Weights of a small transformer language model: value residuals, an embedding shortcut.
Each number is 128 + 32 x the weight over the matrix's rms, rounded and kept within 0 to 255. Layers, rows and columns count from 0. Numbers have three digits each.

# layer 3 MLP up, 640x160, rms 0.186, rows 344-439, columns 0-31
166109106170119117147117134135120111192123089101145143107119149099142074103089147104151152158128
134139214111134098127158162114141131183118171111126097106158148147125097128121123154112094176052
106143090127132144087141141133150153118126123130131171154115110145181134105114106144131139101166
123092115098131158162158111116098113126083142108136093177113173144125100101121104123113195163127
166153163142112126051099111101134196102126115114130140186163117127115150100185184113132208115130
086125082173122143103129095193129154097095135089071105020171092099142114146080100180130123068108
178133100095214134083182166150156160081087175127174174136168132113129145157134103177150091103061
106137132160145107119171115074126099109119124180188111133167172126156125148126141136184145131121
171127113097148117154159156147143100127094075190136108065082190189169137182151190167172144130148
150151086118104114101092196140152100137124165080178095120053096127120118090151091128105095093185
113142143061153128099123107086138155117131107168139148173108158099122143142111103130104147121161
139103141115129130138126104111116070112082114135110165159115089107104139141103193109122111137139
145139116141149150113095112109151135122151114124128139136113138096111100125124131146135119127107
142112133145118133160104141110135161110143120158091121107076162149129120189159179096163135165103
034085176131115129103130087179120161118139135100167108136122181170124136150143140147159093102086
131106100128128135184131141142136123098169141142055150137133199168168088052093098146131181180096
154099117144144038165146111169091126095088114148081056101078167075142147159114193145152074121115
122121166128180068143143094175132157138061155145139144141081052179145158103187067141095123099088
117180169092125110130111187179117108157154139163150118100053144161091117165162151136118149146164
147138119169122136149139092158149141089021122154187135110101187050134074088140146155113031074093
142154070091130120083172106128105140185126068121141128136096136084116126140130121177195190146165
142166126115111158145081135140135117120101128170149157142105173133169134131127131127119121131130
051125163092137160138078098147083182142123141168192093163092150201137154152063167199115190096217
104121148165120115079067130192180144081159139110143117086162122128084093133111105106150137158059
145161148089147170145136134132146150122175112112159105156169088113116089071099170159137135147126
130123147087034095137118162053149119164087119172133074110130146108138059139128143085109125049091
093113130102121141122065156138116108095140162118108135087078101167171119135116132130110140138095
155118128165074148088186097132188142109154156114168133141134097180161089098113117107122105198169
201124143116129110069055132126097050147115127141117104143141090140174126075124092107167134133160
126120111139097120096126131110153131120134104106135166120111121114126145143093125109152116127105
078091175103122152124110082147116070164141132082137094137125117158241158162124105139119176118111
121087147141147208188127138126103151208175110208154127046135158116078109147180143162074105126115
132099127185141109147137156107061164140158188112093113165123065146129050155126123104119156138137
127181157124131126179070137105177058101179187194194128104098168118200083092140105078127176133149
119102115152133143135133105125118092120105139109142154143126148133120099108138116125103119123127
183166109126082125070078142151071097118160167080176074057115160167117085186170145083070156113168
142109125120137110131117131113115103124148142120107141125115124099117128124128115149104116117159
190117168085177135173177155165132093146158133106085155126151178197076087115166195222133133107038
141139115137197117105151136109148164209120107142133100137173124080143133136106182088148193130098
169126138104057113157125130155147127137125060085068102124112116173048094177120133178113151157161
168161112135064172120113089146090120144139117142147123074127115134101117115123168145116173149068
151171134123149115129137137118154144050128176144085193107142140146163139179095220124188130131130
139142130142129128127134124125127132134129132127133129127131124126122119138118136130127115116129
120111150114126120152078164063131146127134089137155134082144078131115152151143161118149092120192
132081091162176151164114109144088090114158080117114175086187122124118144148075067095180105145141
144112139144143090137122141126100162161162166142067144109108116149135115113134132147100106158128
184148093064092201182157116113130128065087147107105133073140196142194113146081114134137128134111
158117137143133112082126125149184000181161140164146154137103178126105131159127136153141143156138
152162092140117194125131148086085076170172126144177091134126106105126175124128119077192101073108
166116146127121103169111186093125139108135130131180131141114135136112127095182141144124115138133
151042196111132106115189013124160155182135192131183183117100109132110125169110177140096080044097
136160109127092114101132193117142131108152062135099096122128180126109124121136177170140156125149
134072140067100119178150123087090099150084217071121145137104134110175084131088142105159049047095
164114106109143127081087168121109184063099210166176154150168150155066129159148125175149127129126
146102060047120164121134139192144105169086166157060128143156066044121150172135152182148113198174
179110133135120224107167121146127100118212129161122090086106129124135135089065094079065177141135
232154138155101091075137125097097133071106163156222123156136108131139132102111115089100138125112
097112218095040133113109128141127117102190104141092102124148108110139094106137146094156162065109
096084035119108131150100132113097107145119148105162112096170127176147125125083122106103170128138
116128139196150100160174129182140104125139090182114139135130160138143174078110124122190138128119
157170062063195140120163143126131062176137132127185103100115172130103174092127127091139109063101
127141092126155138041160171125211116157144122130114155151119160189095143092137091190153141146186
158119123123109141128120114112112108131129115125124108123149108137161104134150127143131100120133
093138179111144101116154118152181121132112137160134101121141103086140163102087138124109117165134
119125125147125130091098135116183127119156146169132114190165191088152133063136116088117111136170
078125143145138111048125096178047136107176151197084107093145023127184139159151140133100126069162
149168128097069108175129117057150210151127123174177087147129080160178070126121131209126066088154
100161157137104119157093140116161121050103144150066141135169157125120115090182125109169174158130
114146111103143112115107125168107141110137125118148153125149127139146106145152128085090131125122
154096097176115112143080121163126106092158120128161119091148109136125154119129091136149136113139
129126128130122127133135136135128123122139131123138127123121117138104130131136122128131135128136
134113140144110147167102156123117143146141155126123134110110173117121114133139156136129141151139
154167147165095112084107189160138095124158151158060125109112154123070109153154173107106127163112
146130121138105083113135148082139143125121101064142135125189180101175067055144084135102115083100
141169133067154183152106134112115100095126147136164120118135140086162133195104126112121176175180
146106128180133185133114159195124125160159207099118125141093102171198089137114139097121178113162
131140072120122120131171080199137131171149118131073132129129118129158093096092096092141132132121
139150155106076208134098152133090128157147121160126139129148135142127109185087181116162123099076
156151084105094117130140103162132142069154091175169151064201100068123125139078139110157121097137
123175110112103085114170196105132162129168172118141121097098146146188124074171077186188111132155
146114123159113148107092160132175117104151141133130145135113146131095098119135118124137111143197
143120158177162093072168157139184063114166133116116169173097156124138098125190127137159103112178
111083129121090095078174122138132096054082255107086069150158174097206112159097182165130159111072
144178079089108163113102164145164150116138115105154111150141145096160101085063098158088163149139
198122148161134100125128165131112142171145196101110129123089149094125121132179129109133139168136
112134125122145162071163133103098107148083060092129178127088149206162135173201104070180104151125
101136137117134117142110148088151141121142136146102116140094128103093128128127140109075127125157
127123217036095126084118108113182099106172129117144134121134128116145095101072151126136172090141
207143116087131196151140123146148094167137067128153096191108115103096121116130044095077104171066
108173155078141098138086139064080107153104084155159174082152006155196064135115078141120142110133
178180124157071087143175103182104135091096108101104184084097159204110125152167118187079163126112
114146144126181145139096153123121158119203119141116126152162163127136154167167123110147119143153
144224082173110194176156116107114113120123130089167171129167100192209161155198114079161155156117
159121097170149100187120104116156194092112120132108117100166166097123081095064151088126212169123
141095149056126129131134076155161139070081169110078099106155154128087200124143126082044112145090
168166104197127180090148125086121193065114092203125102131193103120125168138149131151185191109083
# layer 3 MLP down (transposed), 640x160, rms 0.0905, rows 344-439, columns 0-31
083116116165092142136158113088101139110100143119104134102163123130106126182124132144149081152129
087208202156179140111143174138095048150149134149149088102107158143227252143132129111146076126122
134144118130084103139138148151143125109127101087105127170114089147137129094128155131112112115142
136122101083163174172096073116092142121120153089105177134055098104147104138120078174150149129068
136129074149109095124124155151161112146113183154141203142098151124132159041118099099140116129058
109136154188098151113089116206130119107135149145089146098187081104197139122168109117153142170158
097131136167199116131106116123099157146158089112124069101079191157086144065098051149189070075169
079163155159031089150127139099061087146127094074095163167127123069108140201129115137112119198133
154090093140131134093090121105089117090082152095140077148147150170128170109186184162178138128115
141090185153100112148076157130102120138146179082107125127104136098183152169197114142095169146086
172146139150075104130141144166104133115146134149108059123122149126145115120097138088104119149104
104077170181174125108086124103178108067194058098129114099129146160113155143136179121158081172086
119124176132131125153117126093116115109113100104123120124143157143143133119113128124125127126117
146105135148113130115151121076125180154095123109112153132120162107161144127170157124139157138113
107094070170154175139056162114146136145097062122111113181106129103087163232158113069102173147107
165143158120121145115119162149108132129097153191107189107089144135129106148147119192114185095145
100082129139096071161139125175157123136053178145129165124112097057183099083063167142140119094112
099123109176115119093115137130161127095138114113171226108140069177157143148114072091142057044196
108165103158146109088178113134096151146108170096116120136150103122151148140057098126160123065152
100069108206174149114119138125129134134074115177121107078129106136149123089160128087148129122092
059130162133119147173143133088142130119148113121145162105174145145099147109093161109146109117110
168106131137101122106122097127104095085126163099134157151138108111126118164159106131099161161100
137165105170115125112133121120151083102109117172160126205110172185125113108119111164076143161109
117033118116089171156091155081187148079092096155122113132171137089120153175151140107128146079116
147089140098098117109088172103132125110133108122107138165160173113088106129068118109150100084096
118071149147133097127076138153118125157020122110108083093125135171177120143106176101169155111103
146121119180122149143224133109115147150111088093169141142123150166071124183178140132106101099112
193176154195082076168160101196157102159076106089134152077125124141108192160098208072069104157114
128090106112158137114113169134170127145158163150128146175166126157091143053160136113102147169131
109116127124129103134115113092138133095111130102110147121114129130147152137113127107132138155129
116115046102191125138098120142101160082110120094161251098090173059041052107197043131127058099088
092196120087132128170123086184155143151163193149142115161119171167182146142164099108210102093136
117137167132150101131069100109177114157081151112174204111068113112114129080083141133146142129126
098131134141090153063077094107154142110134131096181114067064141113055046084106108180099144133152
118135098159144159126115116130155143116129133114093104098155109127118091096115096138152111139117
085143179116148144171099150125103131180086185122164125183077160121065156144160098126137067107101
113097111141115123121118119134137108136152129132115136120110109140111139156143133108139131134121
136095132094070069132142095145184130191092122181109159116121099147120134143166136127192084131123
170111130101105166127141102204114096149073113138110187094165175128098120138177120149157122094160
091121143119064098098105141150158136124112048120146166079112140109139189148130190123106135118168
160190123203124081171088102147128150128135121172089096134161198188135126000117143146134141089067
159068150162133109141095138138150141062150093164169066151206106110143183187094119141161139141084
133127131122128127123128132125128132122128129119124123128129126122122129122128127123128126125130
181088134186076102199111112088081136097123096157129169129159095153151123134160185106070152126131
114096130074149068142123178110106146160154107081140093138110144135135150135137101087104086127128
170142159176167146063136141097088081084165142087131143128126154116100115104100152134134110122118
100114137123123097097130111072146160115115070178175125097170132112184164072111159128122188170087
138141083163134126173123185140027108118138043123129176103056163096097119129094062123120118118112
155131184153120138138115117132155140158111124172052108074180156063104119150162105068056116114120
136123104140155142138124148135100142077142128092144146143193157155142100117113155156113144130147
061120140124073175125089109132103122118135043112163095112152121103095108036203128070197065143121
138128114124080151132102088087182171184138104139120130152062099131088082147087155150142160131128
127106128077155134126150179103091130149203150145119132122104193120133156108250112127095042109078
107126163169117173186148076148128092153117153169089109089068128155124092049076119138159095159103
182142175124123174138106052189171175169100190147172122150096124135124121116096104177058118120051
087102091116107092176140141051113131121106130151049181142144135165072156170137114154145103163091
117077180136129086112161100147068163094133147112118115094129127152130096107187103102131127148142
121153096156159143157198089179076141146115180109083154130124133133166109091089143086146101167161
157191156150111154114129116164124098121102141117100121130128134084112142116149153115116122175126
089116093189183129115065142081164120121142083135124151148144152142169157159176092100119013112138
102158117146103107114165195177223125113186174132149129082115114199162036132146089149077113125060
118130159162144134183088118084118153182120145066174174118094123157153105139098122151159091171032
126119109132114145132126121123137120122129111120102106137086130110135127131131120117135136116130
110121109150159081174113152121146112150108138095187103121111187152173094154128084127158127123187
133154149160208166092127143117153136084151105120103119101153112131147171114159081092099105146195
109088101169129146183105164181080130141152112039129145108146133171103097081111110151137080135180
151173099162075151116148076164201164134138055130159096120171123185123191177158129031098082121098
108160090179082119176135144086154127110130147134060111116127163107118121054140195059115113113177
151142117137161125127184137120111131133142121120114168118168127121127132118109120093158105135108
123144133134139097111133134131105154125130170089114123143147139093096117119134131101143099115145
143134126127149117123112134121106137126128120123135126138134124121122139139110145139142138122137
148152100164118103105100125118096126133089105123109102165139122133138109092165170121145148133086
141091103137079135158131094154148145142120096123149095173103101072119100083096110131184079118078
110160180118161144125123172141145118104160134161097211147057210146134148157137068185110154151112
095150107077105172183165139103111136127138139164143123100150090147088108163094113107144172151150
128118118077165142182144159043067147094192125141131144107117156165083092146132085136084123117084
091156099136099104149148145098126158179154137117134165134135127135122168144147107116088083107153
113163118118102153123142064109125121100110156068128132230178120117179090103173100149159106146101
116235125077121139168073027167115130113159152100098140130115103165183104187134111107154126192148
150153119156139139196166102188152186098106134110135155123100170098099140060113118042208123137136
123172149153131114129118100137099120133131139136151144172131082117146120107124112107117137118107
077175093190108170113141065156086130144109178119116158160153076185117101094171095119106165109177
087136115103150178063172155193138102161123114063144061134121073146165043110130137046081143183142
140131131128141104135156129159100131097165129119072180181122071106174090193148184114141116062193
111153149147087100104118163142126141141103150174104156138086175135157104135161119180137089157119
114081164094169165120109138162201101102107130153151090164129136070222156155137167174122076143118
138109136126138110105096127114175104120109140105205143191103135135064129155139081139102135133152
143144128185151104135143058215068122181174039137074157160146139141144100072130147118094154156089
144169129187151097133159115153160123180095136153139135169138104186157194159209168102096153091141
055096045149096135145134148131081165117160105113085170114039088109132068115121130162090064143067
105183110150092067079100143092169136127113129123061126227142131104062097142199108130197126153161
143164159164089048123108117136143119133134141111125147126121078146164134094137158130135114097130
085117166107111091110123109102176114088129102112141195112115129136190112164152124103096160200163
130142115084165153200122155126163150125099171155136104181142110130199092122088126118118093150125
105110145132133147114099122157092173125093140084143140097166100111169069120073080053203166123138
070115162143145140165151132126132112095141138146089130103113053073110191156169162203088146108086